Each number is 500 + 25 x the weight over the matrix's rms, rounded and kept within 0 to 999. Layers, rows and columns count from 0. Numbers have three digits each.

# layer 2 MLP up, 256x128, rms 0.145, rows 60-114, columns 0-127
513468521466512480538452500515441528508499506473524512465493516542503505503502528501517460472473534478486505521462544518555508466522480524483495555507454523482526487503465526507514459469476514478481488506444460522537482477521514503495511512555493485518487510534480509544512481480478495522484509505514519492485459535541470511475491506503512495505521483483525468497504509513477494509526
502461482510543523491486496452503526472478512500505476493462455508524519524465476488563474496501525485550470513516468532514497521508526478496458515487507469522506511478547463488479505492485524514497537511488455498509530478525454527484544507503501509495498499526523497470477507517495469517492487470522521513447527552507508530497510489463479484519515485521485510470495488487525523465471
498523511445519508494488539503495496517479505489478521497488504536515544499498500423503466542466485524495545487536478474505500525482511526500510512510481541519470502522534491493510488503484459486466493537513505472490550444514520477513521535450487523513494488510497516485497454544471493505501476502486483474507484519536484501497495494506495506483498497486461481502473507516510472531497
583486570456498518505493479497469538467528522515506552476493511515481434533504474498467514492470491573501546453454515509465485474507487539525478499418545530491489524545513478467465553470528515489552534494498498478482496482475485478500465457530492463552491514491523499504502507445530470513505515471527541518481516437519446451539544527469522485482484533474540482523489489541503504481484
453498517524483473511487491516475504509522505524521515534523520496518502477515499499508460473484533479513483497513495487523506542498530525500484498516503506484491503539477515493487494500466517501508489507496439483510462531502524532467476498492513519494523520473524524479463470520489515510493460478476487515507490493501506504520486490502519478524505514456534486498472497495514484507508
490519508476465512542487493523488477531501469488541519510480478492496487513508495437506501493490537477490521527498496506501507473495538493455451530451475532486478490509479520493526467508485518481489498484516499504494522511459516461528482564478502483523493552517502490446492480504489495489481496521514475541475527509486518486535494547486539550504482472463477513510475514475551478555507
464495497500488519545537486497524527509499510538498451509474503545462491522490485536502464523506534511461545518523492501496447477554494509487490519518448455504518515506499476458530526470512519517511486499470499478495535491516488474508461517510520491496513541505500526497573514493524476508491509485516493483515439491509524545470511479464502502524459421506506477507481469496511515469503
525469456539532490505505528486526529535520512518545494503521522496462517487508525513538524533525462508515522527507512517519499506501506465501509493503463496502483540507525480470494499537461491490481483480496522438486465477514483417499525509491515507456502489469480514513509487488492414478512526509496538481501495495455437487509530474506478530500498453482486480528551493514450456529429
459510466513466500521535525500498516527488496546529509490512536543505503491504449535521576497488508476476478464493480482514509549484505536473509480488480452535501478475486521490542488515499500507452488564501501436530516530439544500499509483547455491508495531443491454480481497515494482504516503442481519498511525526562491491485497498474470557456489536490471540534529513473522472492500
488503460526495442524504518500477506454516490494471552462516483466489480499546491481514523521533503479522475512467482540548483548478446485498492523431497521527520505519529423527490477533504529421489510555461499504492492444459500415493524532508464508483453549537512546447494498508489492525483449500483517535551534511531507430495468547576466509505523500515472507515513521540536482512487
484500509491468524497474527495513535468512508508492519544453514482519502536471497525511544523504529545491479491500519475489530496457454502538482514468461489507492490492520481470530526519524561503522496484487515532500512514508487523489506499498516518533509549516518456494509473497479466533490477459466446453511500530495507469521482470470496547546480494506500518546488462539415505500470
486527505478556458475511475506555504469516519531468497519481514532502532503496505497474508472527496528528536506512494495554499499493524512504467487466497517482495525510502490476493494463527474539489507523514511485540470510496483480451488496549497495523443512491523506514520467466523476484486494508516515508528482458488493470539514479534449531464538508474507513498507495502508488520480
489501471507478509513537491460519533495490486516497471571503533510479516476504498486513467511553501547527482560505489531500501531468510499556525546480481514486497561493536523450515488554522530483504526493504494499469468463481499459505477484490491497494499476487465498521443468453512504506517483536465485485476466520515511521493471502449491511544502476471494494485428442530499549510527
531482505523519556527529490501518538490507495516534515509451483528515526516480489460474486472537512534493506486481499488509513510489460498514464515479449524506493507516540499447497530524502451479453530510487521500526517495492505489496483500502514457529532499520514516475494484455441492516516495517475495496453501541494464545475522495502500523502495524486449481567512487507504505473503
455466516520482555518506488497536516504492505497499504513437521520466543504514474537544553507517487462514523461486528515521479519452495480511528447463490471514520500484457502481438510522492501487509514479487471523513507531517513497536501509514504478526477472495506484519493522495485514511476484501526536514497512532494484497482490498476501503462492535471508520518467495499525513470465
516544500465502519499524490498489520498502529535512461479485477519482459508503470518492514466503494487531454489476460501494477460504491507504500514515548519494513498555510506524497529530488549477460517494504529547430533515507475482469515503563459457527476519509508515521555539502476502491548501466462478508496517533472478495503492498497483469490480545495490509481458454474511508526556
501480474529501495472512544466540492492511492500514490522481507504491497509521497522522531495451516470466496476548496527524509511500511468456526496445511501482510531539475505502481487485525477478534496461470472500477499468543488514496494520468462460494512510489511446487453499541537509503512498494493527474503477515504487514508520539519489480492501507548513520500520508494497520476495
519475533540558474493510497457485491507531499480494513474500520512468547501461490499460530514487525482535499522518480527485500494493501492518504531487469475492544533534506470504474485456511489537489527490491448462490517482525501488504473475500541492480492531497527523529523503487500525463492511505462514553524513531484500480492496532499481482553519516461499428502452537529500475459521
523478494515494517483547505461498504461501524540523496470508496529483517508502506510526505523475503537515520491500482555417543437471507499508538494465486470491465473486534471523452529497535456474496480534478485537481495500504538518464497490520484476496509503457492493504502456511448483537489496469508462484531545511543515511486488449489533495481552475517467501502505536529522511529517
509521494463546494549483462508523544477494460528491508529475524479524535494548518485471487508456539533491490492477460473496495502521478478481504492520465506530497544489515462551503478518498525538478494513466503508501493504439513482507442534518522494482477508493490514459484474534551515514493531484522493502450467539514501516459504490484482472477536504524478488486458506524547524468513
488505515497484524491527491497525516499486504515500512522514513487487490484513558492503524497489500482492506493516494478489496489512495496493510483508534486479475504525500516481476499556513494480499505493481506483501494510479489503517488496500514472525508517523516491465492504480470512508474487478498502512490507505496514484498513499489495486513503485497501512471496510498513523509490
501543460471507486546427510509488472482490530508501503511503562493530511484506534462547455488505527481523513495521451518546490449510503501503509498485517490522498491479488503469527504546510488495514469452491487489515517538499484487523481536435535485494489459506496478494481514501513474466500530490511491464436487514506536549508472505493501513516455528522526500532512474482475492515523
496520497474471495529507451516500485512431518503540470447464533469489517500504490502510508508480475558491485486484494543519480520440489518508499524477552510489510535490515477516487495498508533514519517491495504511500510516524533511492541514473520451469522529477503520454444499489518457501518549500490507491500505490457522514474487560491500547497495489485510507522504513541521494552490
465470463509461492526455453514501520510492510497519460470519425485471477484529500494480518480522533494496489506513505531553483479484483500520487503509503539498513549501479516497512505490508519483454506492508452506561498530503510515505479534511479501474492432507569469510493510485518507501468515512476486480498495509435494528509536497523468513516501516488500515552526489506491494552495
510480538503489520541489535495490541505512509579491492442509454473455505547492482510546529554490472522478514489483530545513500461480530469459480482485477498519502504526476500483480540509476503461512446509522485465474495512512537492519505507483491438488451493504512536462468512542479486536447485500512507528548487509487464464491507484477575485482519489533525512543510486491504460511484
500502516530474502497505519513480542473493514514484538507481505488470492494553532508450485500527509484499464513490475468482482512533554489505495489499525557477506534510489490493528464521459491466518511490463462511544470478489517502503499556447512500490503506491548497519522513555523502478502520514467524455517551504484460517511533475511489451535470489521465475504521512501497511472474
487510475500518495510494507519512495517523483532485471473502459504496449518488493486486486483484524515520480520514480511530507512510485487503490500506456513505472487465525504471481480470516520482530485500492507522474473518510485529523457493512478544477531522493527519515524530493524524481490513503475458511517479556506501495473530507467507506507534475491509516499504490483494472476490
514486519528510505508539502488486478517515504478478501506519485504491497521517511503489512450484500498485484474495494477500518539514519522515513489483502518490501503531490500520481513507495511525485493509494464484497493502491528506515475520486492491504474509500501522480482491525498491495498500497513525492502533509506489498488485475476477473530506512482508496495450514492507492527519
503533517506514478519487513485524493504540529501520513457530491548478522497529494498548493511474478455542486525441506478516472506510526524469466496482539479575504574510499493470511505530482515575476489489514515528455527480479462464494482487447489500481484477476490518508535545466470479522495534498516526497487492528471498429516469513523505481462496506463490513518485541511487504508552
514511503495497535519452508538513538481488511495470508491444533506480520511486521504522527459455506516507485478540479487530517479501510492515448482554481474466519526518517500489467490497519531527515486501468524556484508499455435523507524470457501533469530512492542499513474497500477451489532512450468497536480458520493528480539510462565495503496510503463503462493492502464477518505519
473443452511497467532509539540512469513492546511539544478419493506476500566494522488521460492457495497518500450504515455505493527553514436504503514502467500527467493499507539490464535498487525493457528479491537518470476483495496524529485500445525435520502516471505487513526491485480510484500523513502515527501511562475490509505474494456524492502507504535492529558481507510479563477526
558473499508498464522474516527503530479545519470521508472511493483488528496519457489489483513469513544521541504499472550510492528466465517484512489487515494471483540502471505458508533515489549547505499510476470533533462472506464521522458456470548459476504471517498460512540488527555487532519550489475490494450521501529495459504503533509480469460489483492459474514460552520522503502492
515483522422470453489496529483523520534524510435456530508511527509524490493507562507493473488528493481530497493508446482504490524497486502488522488458491491498494548562504498548507511486524498469482536487461493490517508531488538476520484508520477478506491464524508537440499494454517481513496497475458493508489509491516484487473472543496495469560466532493548564475529514489508515481503
556430542493515514503475500490499495520517496475514502549522486495509509556495476519493481468477523518519493492507474536492521518452469505501473440541554485469526495438484501517467515492539481518496481493447489513491510517532527497467480503513482509522500473534513500433497495499500505486510525455476527520512496485471486488500494491511495526505545500463501472456548545478515507535487
496488500512516464480512520479553488532537471522513523542530497482500483503448508518514475504478509494493492482503520490513509508476482492483528475454487498543482502499478513494522505521476485527480541498439506516480510487482514492516490491510499470483492477465548506506483547501492498491491500501505536520525531526492516434515514516476498507455513502484525502500545505532508508465490
465491501490492495513535516447503546447500503490468516519458442520516488487487533513503503503521488514477532470480492515499493543499510487497481567471484493534513527500523543507540507517516484438502523480464515515444476504500499511544538475524545513488528530527501518493545509509489478496530529498471474503527524539501482483530449490472507484499507481524460488488475457483461524471495
522470481494493541549484468520484528498555442504506527516484521520498501491496503498477536468499505523532489519490477543516529504532477503569523476521472463447521496473509517480452566548525475443524530527513490499476501479505505490481483479501494541476501472552471477514469488496499476503527492502512481524533508513523456483504471480489478504524482520519535566482470490491484548467492
509511508546479453492524489514527510559493486507523477482490481507514486498458512469497522524475503477499538514500478499501506512510473492530487497504486521523482463503510518523467494509469465490489509498456499514487481513509551501505474514498449503523492502494482552470482513521544487499482501514457525510502439502497483509471539533524503547524500501507456505467522523544469501500443
488487513537536541478499497508557487490496480518536507503506498512453506478515520519503516463519509504480518505499494522530527479498496478470519536475438487439518482516516501497495471473481490510494462507518459491478491500509474504480497525481512506530492485535492528484473507485504494516509525520487496539517523505495459507514494511464494478517489503502486485485480569505486470501470
464503491507537457558519544463499500494479477488483497472503475500477504528497481459541488492517515494521528477495546515516520480462535517486475523491519477476498551524503497480525493499473505531481497526508469519488470537472516487502528501512460508539552531517486456495496488478469508520466490507467458464510521556492503520513485465498523501535501507492515424511476518525527521496560
472546537528502485445511522528491475515485541512489493487502481516500477490499506511503503485471527493479500498474458499490500509500481511510482519507505515470527520492490467497522514495493499503489485482515480508534495498471499506498505467500477516475468537493528443510506518505508505507497481525485485566512445540541520502520484478500515491495513490472486535528504522541487518508485
490453500483489458491513506482482511492454469512504522488525512502468532498530500428506507497504523528495546513520531557473493525524451507520544511490488542433495513528510506499494503479509497477489476509484545503514536467527480512473513478536492450487483523440527501474478472521469505523541481512509511490516491496485503494448507512518559460505538494488487488514507474512485489509495
496491482494469521496484521502495559519485488491493485511477506470490447470508525449495499509454542470480498552494506491512470486542540481523522550495493502466505498472463508538513485484503462513472510500516508472524473500501492475483482516494549493498504531529534482484472517561500489514499504489509508495517466510521493486525506506478505520525443516515532514477477518507477511521512
474508451520506511511521489503505521498508484472500541547509496500502525541505501496467491465499505496496503537520506499495556499490499512475495516524503531518521526508499514467499518555493474481515484534485497455485464488509492509496444496502488521503505469506491519472509487434495477499507549472464463479512496514536499480492489474507503534489520477524449530481487485492501504511495
471512521454551490527484523516480477516516519519513510486509502469467500481515494488547486420481487496493513525513515521510511548494446537434456530498457466470508498548479537519507513450535509526504470483459479493514476496534465445522436542568534492547468519438480513542434502489540439506534447480466547475504555499536475530505486485498521507508530545539505481501502481507495467508495
481518507489516511514513465471516526488514530502527508463481472510511466492503449486464515505463462474531479529514498491521542515509468515485471487527514546508481519502521515545471496494515498507481473468491467540484487496478497463496487480512564518498478460506500477526533479461471484472521525486476512514531505504487525535507458550475547499509467502503509487528502524507480501494494
485482520473523475517509514491509479517481492473473528497536516515512453475435477516448504517535504503550488500565491488440475490539525505494542516498455478503519501488506544415520542506528514485534501499474507515491460469505511479536485490522504519465464500471523542502492498488533514444464521512500502482495533498505516517513490461547561519490502466469475510507516528501482549452465
508531495496501511508508485530475535487529499585501508482450508464479486487506480530479466496476510548460523529464474506477500464485527488444540535463491511467499497557518508504494488500460499491484514464498420530518528479466472530466518502514513504491508500524517542494513547444464471451457546491454462563469503512498456494498512525546502461521539514480515501499522514519538521493517
470480484548523496521484536522509479470506464486531498513537484491478561486503476517486519507480493542549544521490491494526477513475499512541534523505503540495458496505511510506525515486505467544494462524483540493474494482468502509482461505538444468523471489564524480537472490509527451523519463470515509467479491510499487514468477474494482500523474522518485508476559498480523489492516
500473514503495530473516504482511518498496515435513484491513532521482494480535525463503492465504549533498521496510461496541476522528505514490513486487489499462506508492458453463504518484512535497474503476520491536540477532532500496495496550476491494498506486525488518521507519481501501472492466473464530483449533487478513497513543532539522511490515453459472530559494476528512514502484
479507496519480562490499520523487529518480538502535480533532516444461470457511492528476516456511547510548533510528534488505495434465506435499502532491526463499523585475505455521480490509502500459477506532485470514472496497493474435518523505488471486510518481537507441476487497514469458549529519519493485536531529526474514488488545480493480504525468469496504478497496497505490509518452
506467495523503521492480465447526547501507511496481534487502496513485505518474529521508517517490546486472518516422522517550509486505548495524534508480494547520485505501478564482493498517552441460537515473479490522529508506546526477485453522438517501485502519492488540503501462527490522479460454448500495538484464508516450514503464514484518451554486465552471503474494476508500474443528
470513504498500518463503497489495537509498525510442504516468466543519489455478445473494509461514513440504501502518517510477535515523475502527485508524476484470499522499506513495469492493527518453526513470526480507524492545510465509500512477521503498500518505467548482508482559530556478484522519523545476511516502500488478482545478513463458530457496504497503526496480503505544503481503
516461502531493464538511483493451482455522542482458545513519511513449515502524496531554515477494501509506488477523462492574507537471484463458539493472536512498523497491533535463492525535466477508520473484499503452502500504531518467492480452449511509472481489483514507503458489489497503524492535528472500465466525482532507512492513532483509475491521536469471479518511510483510506478531
494497497476473479498513487545497502507516487482484475521488550500516487512512493493511487504476476528535483541494500449568489494483462482526501486487504523543470480499488510495454477512492528522464472553520498506510548526523494494517446525499516477481473505486486463540486481480512486485516512480477496470515485548493471486492479502512553527502537515468484495435494508526518524511461
# layer 2 MLP down (transposed), 256x128, rms 0.0932, rows 60-113, columns 0-127
468537532492466552506482530459536514512507505503475469493493495488499506490525481486502514514526480483506528482511475521482505503472521488524489462498492503508535494517516490485488488495538474539455494476507488503469509466493509466526497484486490529507494456494503552500509504556505523520533529516493451507499501497491482488550518488461531483480516488500470520486501447478525516507517
503455502471453546502531466508506488525547473492452470516489469476505509489493518446505489516478490499522531501512483491520480462514528537519474526489498513484505476489487494494505505534475460517492499516503520512509509520529536489466507470484477465505473461538492484495532514493497506480496525498493533494481505521486482528548487484528492512485533480490527458551506527515520468509501
509517454492537513517478518513482536454491509472553483488472500515468517475482482509485480521458512512491542488478535485512502510506494504491498501560490493501471455482504474481519505477512463482451490479516522497499530489493493525513516494518530511473469474548522485497539551529484498527502508476521489521496539506515493541498481512478466505509518474517479519448463498552491504516500
589527498418439519521522501463474474498512508497476532516494539535544489490539461505481457484476514567499532507481491467473503432520527521545515483472494534520434506539521471475483523466492512497487493480530514485468512447476470502541500477555503444544522540481506491508442536476513490525525500507531519492448512461582483476485460499494511518494500521503534478487505485520520517511500
459467514533499498530439504519509488485491499502502498505458501516500495468519512515473496516519540499448469513481489473526490513528488495503506503513495502474505524493513492513508494526493507516504517510506471509532492484491516514466526515521502486463513486504528518496492496505493503488479489491501456511473524541490492494509510509465470479511491503501514523483530495529506499504508
485484529500505474482502486470478507485523494509467456508514514506519492530507486496513524456494505495503500470556474503526527554497482493506533473490498489499509492472493470539522525479514522493503520469556495429549507507524528561504505453518536523482521471484525489541536491504497503545519526486474515495552505491467505507462478492496513478494450492511438485505548448460517481504483
482511541468473524452523510521472470492533476515479478515543498504532514502504500499464490520502481488490559508572484465500510491491501451513493497489520480518484507514493517498507537474488495507463489482531466485507521514555552490482534499475500496504506513538486495505491516484468494487469458527512524527544518486463521440500511501459481477492502492538505488527482484466507513526524
516492483533519480541483483501517497523493483494492505492517500505491488504458493578530470468536497471503508504481496523443513531509510482490455450488486503512498490520482485490511497507494497567488520462548486398541452522469518475493514510489483493511520482517524510534481494474480497542532521578557476511501528522516497498474548505517487483531514487522535466468495454458467511450528
499481486479489527473500543514467496491512516517492485479462487511448490527533522507489509494526509468439485495517523478550497479525493485507505484518520513556494502473497467541480509487511519479477522427445471544550503487581492503511490498496482505499485494525510511511458487466462474502504510509486449545497508480527479504462500478478509549480538572485521487543499486520526519462546
522566491515515474486491519451441498474541531503497560489514491405495539493538484506516529471517548488516529497483471474523492570518479474527464499480532496484511465516537486577518475507505482460482525518456512557499504510475507498495501525542476514473471481510503529477517481520481467517440428446539439494530440510500507507502499498507445494528511489530544536465484515493547471491461
497517520522491501487460510515496484501524542510474547530458532523499520510455474490459508511482516472485500503513531478490482553461510495459542466454462512538485504525484480471542466504521511516448507466542484543501494552495531509457528478499506517527540490472515512490503484535533473462529442522489513501488524486542523478481495463496538496556536511492506476483480482491452483499497
467499501504498513515475506499480530500520476479493511473501474486508507526459502504531480471500494475498497503453550532505503517507540507538503505513508445523506473516501515491487531507468516476497526490503504486518518481521481517524493514505456486472559502511484502499493498533514473517531518516460525495487492462506504527505516502490489548487469502508473493504482501458504475474521
484541519506480443535534507479513475545492504487491488494528491466505504514487509517500514490516532509504451479492551531466480514478510515486510522491513487501531525486487490521494555477515524537500471487483510523471505511459511467506541540481459503506496517480475493522522498553492434507511476460485468499472503541456481509473526509485548519470521476498456516476544508477490494491499
478484519491467502507486501474504499489496513515514420526544445492509494461473493499507507483503483537497505511523518470530501527470488553498515503494497484533519490492474492500496501471460517482492479517539481503538539494558483489483463490535504494551509494508537534506500487528551494515490482562481514503541505492488446444512496503488526480502486484505531457456499485525512433543514
505499493467499523554479502519504521510486470490488528484481499459482498482482506494493532561533416490464486481503520521466495530486487505532554542502536488520477487499502515473477522476529489485499485515541551524541493520488469514495498486478506532523506469501486493534493542493508522497495476534496491493464516487451490502493527473512491543475523456502526484434471525486526505473514
516488451530485502516517486481489465489537495471458467484484507563540484528525509503547478483493511473488518462523480469500448501533497536519523510498465536523485468510529504542508510484491516512553508506559484486518496567499523527486538494488522507448463558476498469499466478473529526532487472494530534495505491448496489457523545509484509468505509508502509457490463484452483519501474
475472526501511518523497476488503462500481505480560505486495482503508481477506484495469499502527493528539513484550517486477488525539500509469538499478532490544500492504520524472498470487496502491497495469487523483552491493508494512469455450504509528492511531535550492497519502491521530554513452509461482496486515476502566489464502501528508471468493482509483505522504460467510466502495
488535502469474508485492515493530525457485493482494492501526475505453474500515513512515500540516425493487489466482510536500499475540477475501540507524498528464494451493541474492490511533518515474540515525512525522472475505522502517519510537505485520503497465549478510532463472526463459487494539516506473504517443486516502483557491529494489487484474536457532480486503509503498515475521
446548490497472520526465504534500515518505505529451479464487522485476530491495531470503544510502505468529520485508486517495494463499503489460460514479492503518506479452523487478505475501525492527499521483555523497540520525460483509511489528478465487527473557523494486464439511517455509519513529480455540480534500480491479517499466475550510496458498517517513506508511543522474499499519
470476475538514485482491432494501482478477495510513456529484480496507467517496529557518511484497485527504518493548520473471488528476521502515475491515528453477508524489511513527476511503524486515528489509523505519471496555504516479528533457493485534530520529481508528468498476515496504472465507513524468483515529469477502490525478524524546481477515515458494482463523442485507467500529
495474541527489474534520526505511483471488487540508480490498491462520493518485500462481517501540512509492502485481483477551498486500514502504475494553490494485516509503504499477469522493525513511496481485480479556512517485473485544494544482502488502501485523482535478493514497489452509528494477490486496527498517485490521489481519507493489491502452528488505509485493502523477545475534
545483505510499493499471511480509473546540492481499502537540532488513461541490490532460502463486488530490512445485466505482492526468500521525527467495536511468480516517494483526482510457521487452482525491581508500488500507462504460474528511517491529482500499485494511507481522497494528504543505471477478531531484469517495465494511477486517496528508503507512485484563499493521496503463
497559472495504445452486488483461533499534507494504510489493553509489551521511498474482473491498472523489550491456478507557490495495516497477482509513484482500511515483457493501503494533488514557499444524462520483486475504531518500501490499503478540462500442523494530529567518529509483503496496481509480551515549519483524511521528518480506462531446483521510469476454499514471447507517
543531515501523497484491486482509501485499493437480507483507516541525522478491529492521480479458482505520507501512531473464482525483552520569507504446486471498512437513476489487502487512489517482502463506482527530500488532530484436488477513497524493496494536492476503536490489501475537548513488498517516485528490500506553464526495498524482519468476478520510500483484498509504507514508
572522491498436465513492488541462494496472475482501537463509483513482481545502528543507469472482476510479486495531512487496520469508497536491505516524502523489489510478524431449467530491482497463499448547488494461473535535489536496491489503510495525509461450535506469503517546575461507528477461495516490497538480524502523506515505481505475515544511539506531536478503457521528468480537
479539480521502487522535481486521504451512565504502445510489489497470499530542533482524504481527502530492498497486489494489527494499504504523498499500494525464516496481465507496522475464474519499484435511475501516580499512528533499426521492510468455518494466474480511540548509509495484504514494524545426505460493460469515525480500516510464473513533523500470465522481489520505530533468
478497494496545477511475501532520500508509518475497515519516497496479482529462525481466554456512487532512496522505484514509463491501498479490522480475450493513487509498498502482522518508496519459548516526533480508499528494487477479501500528492486501476510483494535469470512521503473482510505506482481497466515504489505512484500518535506572486472499531513490507483509519489502462524491
492539482551518475517471538490499494482489488530484496471475495501518443503464489479471528495516461525526494483509553508472526489492505482512517505510510504491520497515500480488492519481515511493512518508496506553542495481487543528511533483483467517492523528535484511528500507495487513500487479494493468503488479497470505488506502494521484496487430508486489483497527473498516503452512
532482455521456505474470504556493445479504470519517507491460534520504525456518503471522447494513497496538537519418508519514497491462490516513478497476519509516487579492484503483472483559499479524513506504525490488544494484489496488474518499473466474498491523510471539545478486514494505463486489480466477515510492546478513432533525534532498500523509511523517536521510521474488485499485
534492489534489480492436483537518492513438497524542463482473486544508550485501532499459524500460538483524496526487488446518488478531478533489459509535487510477529548505515504479472506502509472469504517513522485513481480495452461515540493506505509489453546497493501518545507511519538506499483476494487501499490487512509538489491524482540449484479477516488483490464484534541475512508520
502447493490475475539495487574504487506462550514513514484467499474509470511479476493495488490516532525481513484488474479515502511539490494481453489532500460505485454433471450447411517466490493527506489510552512543497474443496536579519530535481461496543513527472463514485513555501480498490492533490473479527493457529519507506576509463472493529530473530531538558518526536499476503488535
513562499542514495506504494477482523497519499487503489469522481539491497562505503519487503485532540556519528497506509503476515470531500486524424486497524451516513527501485458485481506491517501519565540522474486486501459508469512497512486502528535436494520495481459468470529494519477535503522484502499524526432488534497503497525467510493506487524505462455486480508472499525453497463489
491436451504484467504536529460500500538550503472495498469476516518465486481508552465522451467465484477538531505504456484514469496473515482529527452524476502546533533501464524521515508498508542488543516470519507491510474532513471474466505546525463506508486547511522550455514513513508491531535503486517536469524515439513461510499480489469536515546484530489484443497489515489494515515484
476541495491463502526511494507517497527506489508462496540452499538516519482471492483501499483528470490523521494479496497471479514532477478484498486493515518454475529463501513480517472526518493486536504542528530476489486532468450478479508477529529490501567534521464487536527499544506483529507484497529494452505476512537478510528504487500489522468492474496493466487481502533504482506533
520527522488517485470510556478498515470528508482486507469499478531477506515475468498500519502503493483487520470489498527444477512517484496537508466535496487546526493528499474498497485492469529464485498499511508487493478513500499534456532466541522506469525479532523471530534448536546469545509509477495522512494536510476531519510527484505504485510480490507492524465508480474473498465494
497535502482510466487492511491482504480507552502454474504511518495483505462520527451494488471487566501495504494511511456486524507497483504459509501494503503488510474535497520516507483500555484513521466516526480488524512441511501495445501476491535498501485499518477523506449522489481542464496489520522517553528494513512527524472507475440480547509514496482486489447557537459509535480510
471502517503507458501556497513516520537523520523497526492476461528497480460508532477470534545511524472537497457513548474484465446445507475476532533501566514524495551462471496469502505464498510523487524486469448508511472493500536489488518525448505523520522531465534516490486512489515485556492469515480480531486543525447506497481475504509541485479503475479515512500523519488510497501458
494515550489505535508543503490501486525482496532459510472477550502512472475489564493519525522504492487468539518509494509520496491525429452504467531481521490508522512469468485524455455517476451510490521509470518493504482507450503457477495497514502506494463501494504497478501489486499525483510515520495497470493476535547518523541527483531507530518494511488455507464492551546459493512501
541513531483507508531481511470517468455497513473491538486515517538504494507502498495488520518513488518516519471484501533493472555497486501537511471532499516544492471427509473481503506486466510496507505534501501524508501488505515493477499479478503479498493491487476482497510502498453504468523503542498489509481462478473502499523518528522471473516495503529496452523498534529493513474497
437507504489508543517507456531537495491501497521488530491507539478524505548460489524535494560491461558520518514509502481499514487490477498517482479487492504520533480504518530528442486499490456461460501519507482431499541520556474527510482491534518507493500485499522539523529531493493494512492503528489474516478485483483464508521456544437452517500509482492479548483495493503506489481398
496528491508492475495500512509528515480505486448484471508526509511493509489523528505520489472466480535492507523484506501450497480508501487462483500475498472481535476449501515501498464531521450519534453529488514495515477500515492478539489531493530482510507512489458505499523511467455482519520499535491528492485493506496482529532505468457504517509455550497481526530572520525489531526507
498464547489476492484511529528515478496492518495503478490495523474481487515534512490476580531506507511517482527494526491510504521484522525474496478455506474523467518461505489483554455463461467487458456484515503520521537481550505498517483472485522502493520500504563519493478470483512468500506493533494486504527496479555541463503506501543465496464457520523535511472492505498502516512511
489471502512520502494500519438531468467536515542487499510501468490554478485515484507485492481483489489523491503491508470513450482461517492499493476489540468487493535526488525482545518499498537497484509523461500503483477521484499504518507502467491509490509523509488510483506509518508503524504488511537529485506534514484535503489462470446522481521514509492497514527505463495539531497530
506485524495497487487475496540480471486513482463488467505496510504495508500473513541495503504477511495548485502461530519471497484494485464509471503456495479481524470493505534485479516534478513502462499481500548510443514496520537494527516528527530469479516490520462522516518529502513527501531534482513519472496496517490501488537519500501517505475480491472540478518511499491519502500518
497559546491523486522526481505458497537529525537512503527454513428487509490511513502495467500489494501467501509505518509459495485518483513467436503478500499539495487508530514553485509506490529504521526512456440471507447517544546457528460528482570519532480500438517493490457538520553485507526483491451499472524501470527493495530460445515498446513534482535509528473524474491511446501491
501472510504535494480505503459538508510523473491497494523478493509468467455521447493497535488478444536545525498486494495489516519506476515466485499518451493529469501527503514551493502499482490498460488488512466473489504481468522478495518558482512523479483519492509482503487499480496522500555517495544541519530534510496516468496497531490519472493515540491532502513464529495452500481534
505551510512493509499506460452491497463470457559512455525554470502498504564479465474454462453518494498506478487512552495529476474545529533530486566473447471502479487492474507492463535505548475539539504478511531511477505558507533488517487522531516477488449564511499506481457473462526450483502522530504548472508494500495539493526498531467497487544502473460502459498478498498491512521513
558434505485499507498460521519485505474482524514476566542487515492505520513537479521472450455486516513460529496477501519484471552500519465524495457533467511446508519531501486519524495568500514485457491448520493586531485533509517462486513465524524469498459478480506467493519560495535504513508545503497465506472488481450476475513508501496493468520527523471476466516529469504551457530528
509509515480499503505511492463480502492488538506448472483488463514468494504493530482526492484521428497493461514517525475498545470501524490505554482527479471484527517489541504498498502482514498500512509496491503501481499553515477481448529522484496515487530479484532444478546477466483517496507536499470490522444537501483526491531481521482505570528520550487518497501487486488526523482502
477501493504510486532473483465473496550507468448552452510508508501498542550509487496529518510476518489481459485500448533483528524499502504527495496543487477510532504515518500474500476476494509495490524510522494486478551543508505488532486522465452478522510497526505482534467477500514483540526427490500497483490530506529531494531517489557481485479468475490533500482535499466475475501481
542462470533514496526531455504531519502495493491515561527464498490502471502470445504495506477504537457496466511456445523522475495530473475502488475474504484489506509499489520461502493479473514529511483468484495486500501518529515501474501512452543461479518484558517492500510507502522538580480510523568563520484490497483477511500540515519524554496495451484459492474526522512481491498522
482521485532511502494530575510465509526461512545495496481481478494496465531482524468531513550549510462474505468505506473515485517458538468523514495514529519509470526514541507476494446456537534488484512504497489527518521500544507474493488494450514568513495462548480491486469443558497523526516457433530530527499499541476532445485476514532471485439500516505506505482468492489458479465469
521487525492547456498459485517493501487516522476530492503488555471474523509496544487449481504503492496494512529497521524485524493466498530481534501520519486514510525499525507481489501520502518501500463497465502497492474467484525472477501529507488510494481523530444517442524479466460497496500485481464527482504486487512548520509510497523512505499521510452508498509489517519472476504496
434519497498472512569486493485480529524463476485509495498490524505498492507487503520492508522501479518492491476455523480489492554496491465474477458496534503464497517465544473480504478520527467524515548521458552505493480457483560529477462526499515502512485465520510481515523503550504535533535511508509487502514452467546457538525457471515505495553498488505481528508483470492458528522509